Part of a small language model's weights.
Architecture: RMSNorm before each block, rotary positions, no biases in attention or MLP, untied embeddings.
Each number is 128 + 24 x the weight over its row's rms, rounded and kept within 0 to 255. Layers, rows and columns count from 0. The size above them is the row's rms in percent of the matrix's.

# layer 2 MLP gate, 1216x448, rms 0.0359, rows 552-556, columns 224-447
size [136 134  78  77 102]
[[ 99 127  95  89 109 149 140 128 130 151  98 116  87 180  90 107 135 127 105 143 150  84 139  81 110 107 152 133 124 102 112 133 156 204 124 101  97 119 108  96 151 116  95 143 100 102 111 150 102 141 101  87 132 132 133 127 127 161 113 169 149 185 112 146 143 132 121 128 123 150 144  97 137 116 134 140 112 143 130 139  95 112 150 122 148 152 144 141 133  95 164 153 147 118 113  98 101 115 153 160 149 114  89 151 134 139 121  89 122 153 139 146 131 128 112 129  92 146 163 113 112  94 103 150 149 107 129 152 159 152 110 165 179 157 113 125 152 122 125 125 142 116  88 134  93 124 110 120 103 120 137 143 147 147  79 120 141 163 149  91 126 117 110 145 136 138 183 101  96 147 145 112 159 104  93 140 111 135 143 151 144 128 116 119 153 107 128 106 179 103 101 104 129 115  84 134 162 122 105 145 172 111 172 151 154 129 106 105 177 131  91 115 103 150 113 157 121 127 121 145  82 123 136 117]
 [105 112 184 111 104  81 124 153 107 110  93 108 107 142  98  90 147 114 118 114 150 120 110 102  91 122 155  69 142  91 169 129 125 140 127  69 156 185 156 109 171 162  98 117 128 135 128 155 135 137 122 120  72 125 104 118  91 138 142  77 153 111 109 126 147 100 148 176 155 109 104 116 128 136 138 135 106 156 130  76  94  93 127 131 123 151 144 156 135 132 108 129 127 124 119 181 115 112  98  95 149 127 136  99 166 114 151 129 115  77 141 117 150 103 105 147 141 142 129  94 127 137 124 144 124 129 117 127 124  96 159 145 120 133  82  78 144 174 106 157 165  95 106 165  85 144 113 142 156 140 129 140 130 151 105 108 135 135 111 133 140 140 125  95 105 125 107 124 156 102 161  86 154 144 163 127 124 139  95  96 158 125  88 164 142 119 102 111 112 132 133 134 138 162 150 131 128 133 145 114 102 140 114  95  96 158 135 119 148 140 132 162  66 168  80 143 133 103 154 140 136 135 121 115]
 [149  90 170 118 122 156 132 148 128 121  92 130 177 130 122 137 121 134 163 138 133 157 133 128 102 148 143 166 148 127 138 135 126 155 144 117 124 157 132 107 157  97 159 109 135 153 135 135 164 130 109 130 103 102 164 105  83 163 107 151 109 162 149 117 144 101 125 114  80 122 130 155 140 119  93 168 151  98 134 121 126  98 141 149 128 131 144  93 127 111 152 155  88 127 119 120 126 140 122 141 125 124 101  88 108 112  96 125 164 121 117 135  81 101 101 146 140 123 123 132 154 130 123 148 179 119 128  94 103 138 120 116 130 159 129 141 124 131 124 150 106 111 142 138 162 116  91 127 136 110 113 157 156  84 155 146 108 149 142 107 142 152 176 132 139 132 115 165 128 169 151 200 139 111 163 126 158 139 109 115 139 163 104 120  97 169 138 121 111  91  70 113  71 138  86 101 158 113 123 104 103 126 140 113  96  71 144 148 157  91  89 135  99 162 149 100 126 102 164 144  88 114 117 120]
 [136 129 131 135 144  84 115 104 131 126 129 153 156 160  92 111 164 137 117 117 148 161 122 126 123 133 134 117 150 135 161 151 106 122 122 118 147 159 127 159  90 152 102 139 112 148 102 106 117  94 157 143  63 131 130 135 156 140 147  97 112 129 109 153 113 153 109 113 145 156 102 134 164 111 144 100 124 155 121 190  69 106  83 132 134 117 136 145  83 121 142 163  93 148 137 146 184 112 128 137 132  91 130  83 169 125  96 145 115 149  94 131  83  95 111 150 149 140 137 144 112 115  94 179 118 135 109 114 144 136  95 102 183 167 151  59 128 135 125 102 134 104 144 140 157 126 142 154 114 116 122 140 112 109  71 128 102 176 130 121 130 113 120 128 111 173 102 159 135 127 121 117 135 136 159 148 145 104 114 158  98 111  72 130 124  62 102 179 129 116 137 119  80 115 126 126  89 120 152 122  88 118 124 164 115 165 115 106 156 145  85 159  94 134 111 116  95 153  89 108 125 135 115 115]
 [120 132 117 138 120 121 133 102 132 120 158 110 127 151 124 104 157 119  93 142 105 113 137 108 107 118  95 135  80 123 131 152 145 133 143 130 108 109 137  99 156 113 122  99 110  98 123 149 155 116 107  98 140 130 103 145 130 124 132 129  96  86 205 139 148 177 124  69 143 167 114 135  97 148 117 107 141  73 149 126 176 143 138 108 139 147 111 155 136 149 150 113 149 129 136 138 148 208 106 153 143 101 129 130  89 136 115 130 157 141 160 126 116 167 118 117 117  82 115  90 111  98 163 157 133 152 102 144 146 152 133 106 103 153 126  79 112 153 130 138 105 162 127 140 149 154 133 115 127 121 125  91 134 141 151 144 114 123  80 117 167 136 109 111 126 152 160 156 144 127 140 148 149 113  79 134 115 141 115  84 165  95 172 142 107 149 153 108 113 118 157 140 105 101 126 121  75 123 146  90  97 116 127  97 102 113 128 137 179 130 169 165 158 111  92 128 114 102 155 158 105 103 156 120]]
# layer 2 MLP up, 1216x448, rms 0.035, rows 552-556, columns 224-447
size [137 137  81  78 104]
[[114 162 110 101 109 127 140 149 147 156 115 125 116 131 102 108 144 129 108 129 139  90 176 100 112 131 116 172 123 104 102 113 127 181 130 144  91 105 110 123 135 104 112 146 122  69 103 149  89 139  84 107 108 159 121 115 126 150  90 124 151 172  92 130 131 140 106  96 100 145 144 119 125 111 121 170 105 135 150 124 132 106 139 126 151 148 132 159 155  70 152 154 167 109 115 106 103 128 145 135 160 115 109 145 144 144  99  75 131 141 143 143 118 129  91 108 112 131 172 118  86  95  99 146 140  92 127 144 166 151 141 141 149 151 127 135 148 131 165 137 143 143  94 125 122 139 106 114  96  80 136 145 148 154  71 151 107 163 148 131 115 133 126 144 133 149 176 112 114 163 123 131 129 104  88 143 101 149 146 169 138 129 135 108 164 119 173 102 159  96 124 119 111 115  81 145 163  98 115 144 149 120 140 168 194 123  90  83 141 149  78 101 141 157 118 136 131 128 122 129 103 135 184 110]
 [164 124  91 123 120 145 176 117 192 133 142 139 132 123 111 160 112 147 156 166 106  96 153 140 168 131 117 149 145 160  70 148 118 150 118 143 106 113  99 115 125 115 125 169  99 147 126  97 147 133 144 141 170 144 161 167 191 124 118 142  77 159 130 108 108 160  84  98 126 100 145 175 121 134 153 115 166 138 160 162 153 149 110 128 136 113 148 141 131 150 118 105 143 106 126 106 159 105 152 174  65 116 149 122 102 111 114 163 141 161  91 163  83 176 179  93  99 133 115 138 141 123 113  74 149 107 134 119 114 129 122 112 130 123 137 160  93  97 105  74  88 123 151 139 117 112 134 121 126 100 138 113 104 118 114 141 174 129 142  92 135 119 202 152 166 135 149 150 113 138 146 141 141  98 119 130 127 147 154 143 108 123 157 135  86 115 103 132 162 132 121 109  76 103  95 138 144 138 126 143 150 121 165 147 161  76 159 120 133 118 144 108 154 146 139 117 167 121 153 124 136 144 127 107]
 [114 109 181 124 169 135 127 126 145 120 149  99 163 121 179  92 111  89 129 106 102 133 126 151 120 117 108  99 143 116 100 128  93 104 150 111 142 137 115 175 146 115 148 131 196 147 154 143 112 112  96 156 104 159 111 120 127  88 132 143 125 129 102 138 124 161 113 128 137 109 115 122 123  98 146 104 112 100 114 154 127 103 121 147 129  87 119  89 157 117 130 146 159  65 126 137 147 121 151  89 135 150 153 124  87 126 138 115 119 119 128  98 142  73  80 109 128 125  88 148 120  95 101 109 186 129 151 132  88  81 161 147 128 127 139  65  85 174 123  92 138 136  64 121 130 123 111 197 101  98 157 134 140 145 133 156 126 133 131 150 184 133  97 129 116 133 118 140 135 140 128 112 116 105 136 146 128 118  97 112 118 127 156 126 136 141 138 131 113 115 137 120 115 110 137 112 115 115 129 102 128 127 117 114 131 151 118  92  97 130 156 144 129 116 119  90 155 108  75 109 169 154 108 139]
 [166 169 106 110 106 129 138 157 124 124 124 112  64 100 139 140 114 134 107 132 145 117 112 125 131 100 140 143 143 149 134  94 143 135 111 120 126  94 124 125 161 142 109 133 144 175 106 122 159 124 128 124 120  99 156 179 160 118 159 122 108 132 203 133 125 175  99 154 127 159  95 110  94 155  97 145  89 171 145 137 166 137 157 101 127 108 115 168 143 157 135  77 125 131 136 110 103 112 124 130 118 189 123 162 138 124  96 151 106 125 140 120 134 163 189 127 142 124 113 137 158 125 160 130 145 105 128 153  91 164 136 124 121 105 149 131 151 108 164 162 118 154 165 109 115 128 175  90 162 137 111 156 135 139 168 117  77 119 122  88 121 147 139 143 148 129 133 130 125 101 138  88  97 163 110 120  99  78 129 145 115 146 118 154 119 124 101  95 145 109 117 144 120 119 150  91 139 150 105 116 134 104 192 144 143 108 160 145 126 118 135 147 121 169 182 143 124  94 129 121 132 104 126 134]
 [146 114 122 117 144 113 146 142 143 121 100 151 132 104 121 124  98 132 180 141 121 125 138 143 127 129 114 165 132 138 157 137 137 138 157 139 172 167  98 118  89 101 156 145 169 139 140 125 128 117 155 141 145  88 131 111 120 129 120 132 156 127  95 110 111 126  64 182 112 105 130 115 140 134  86 143  97 147 130 109 113 148 162 135 141 153 124 153 138  84 151 129  80 123 127 114  90  85 127 114 120 153  97 127 116 138 109 103 124 114 146 154 141 128 130 109 114 179 152 121 145 166 130 122 171 120 177 131 109 135 111 120 129 112 145 157 112 116 134 105 148  73 145 113 142 111 144 111 159 122 151 132 107 134 126 169 133 140 147 105 147 141 136 112 163  78 122 137 153 151 117 167 115 125 137 107 136  58 129 143 129 129 131 137 119 148 145  97 154 157 158 135 112 125 124  95 114 131 100 126 142 122 138 152 127 148 146  94  87 140 110  75 122 103 145 102 168 136 155  72  98 137 136 117]]
# layer 2 MLP down (transposed), 1216x448, rms 0.0339, rows 552-555, columns 224-447
size [117 130  83  82]
[[108 141 114 121 125 130 132 122 128 158 130 102 106 158 126 114 138 124  86 144 154  91 153  93 121 135  94 177  99 113 140 133 120 192 137 146 117 136 137  87 119  21 112 146 119  95 145 146 131 130 129 109 117 121 112  99 143 132 125 136 138 182 120 122 132 119 131  91 135 144 151 128 149 113 129 154  93 143 115 121 130  80 136 106 145 149 158 148 145  70 142 128 136 113 123  99 128 137 139 150 157 105  88 136 123 141  97  71 182 130 143 119 129 105  97 108 116 128 137 143  85 109 126 148 173 129 157 141 172 145 157 149 164 126 133 131 156 123 159 152 133 134 100 128 114 147 110 122  94 114 123 145 150 124  98 156  48 161 140 124 116 124 120 150 135 109 158 106 120 160 154 138 136  87 119 140 118 143 147 146 141 125 128 109 185 106 198  71 139 117 106 147 147 124 107 145 136 117 121 122 145  92 139 148 156 127  93  98 123 123 106 109 152 147 130 129 150 131 150 105  78 162 149 112]
 [135 126 131 134  95 114 151 132 156 100 112  92 146 123 114 122 101 145 142 123 151 131 162 137 137 185 144 188 134 149 103 168 111 149 108 125 123 133 137 115 146 101 151 132  84  92 133  83 134 115 170 140 130 133 140 149 130 158 124 118  76 112 147  90 121 121 118 120 119 146 154 176 164 174 130 136 128 117 113 141 111 116 131  98 109 109 153 161 125 147 144 121 127 131 127 115 134 132  96 145 118 121 113 134  60  54 143 144 139 127 167 139 152 128 136 151 120 120 144 134 167 128 153 112 151 103 142 131 138  98 112 118  97 121 127 158  90 130  75 108 117 128 128 143 124 143 163 115 108 143 148 127 154 140 151 111 157  29 151 139 133 122 158 117 141 136 167 117  99  94 141 114 162 117 119 109 123 122 148 110 134  81 131 138 127 110  81 145 162 132 130  95 117  95 116 103 103 128 119 101 132 124 119 161  99  79 150 127 106 120 132 174 141 126  99 108  92  96 176 202 137  96 145 102]
 [161  91 130 117 126 183 153 180 115 122  85 165  98 143  65 163 130 126 169 108  83 180 183 142 168 145 134 127 124  95 153 139 124 156 126 132 109 114 159  87 147 129 136  98 113 108 128 138 147 146 133 127 148 136 169 132 113 109 108  81 127 132 139 115 152 126 180  95 136 113 140 126 117 112 143 163 127 154 102 103 108 119 143 122 102 150 146  91 106 131 130  98  75 144 124 119  93 150  97 176 146 115 118 103 133 152 158 109 168 104 165 129 116 130 126 144 129  80 149 163  88 108 134 135 130 109 142 131 166 141 152 137  89 148  64 162 196 114 123 136 134 124 181 158 147 108 135  91 128 144  99 142 150 150 122  89 112 164 110 113 153 181 124 166 129 162 146 130 108 173 162 129 148  97 128 104 155 139 141 138 102 130 127 119 141  91 107 154  80 104 113 109  88 146 104 126 134 103 147 112 125 161 121 105 100 109 128 139 174 145 169 159 129 138 168 123 131 128 151 115 103 105 159 143]
 [105 132 138 119 134 134 148 145 103 117 121 124 133 104 155 161  89  93 128 145 132 125 149 148 112 106 144 127 104  95 117 140 131 118 131 111  92  93 126 131 143 102 121 100 139  99 176 127 116 135  98 132 136 126 108 124 114 103 135 173 150 144 127 107 156  99 170 123 130 137 105 135  95 128  95 167 180 119 155  95 150 128 157 131  98 129 115 127 138 101 146 104 168 163 104 151 130 165 130 118 144 137 117 128  97 138 143 121  96 114 138 127 148 149 112 128  85 121 144 154 125 141 151 101 132 147 111 121 124 123 147 158 115 105 121 146 119 118 121 145 135 134 107  91  98 155  81  95 129  93 146 145  78 126 201 143 136 108 138 124 177 156 114  97 154 115 147 105 121 107 141 137 148 114  93 117 114 140 108 135 116 180 134  95 115 160 178 112 153  80 150 149 179 151 139 125 135 143 116 155 115 133 130 153 157 103 111 193 128 104 169  86 152 136 144 117 155 127 158 114 141 121 127 172]]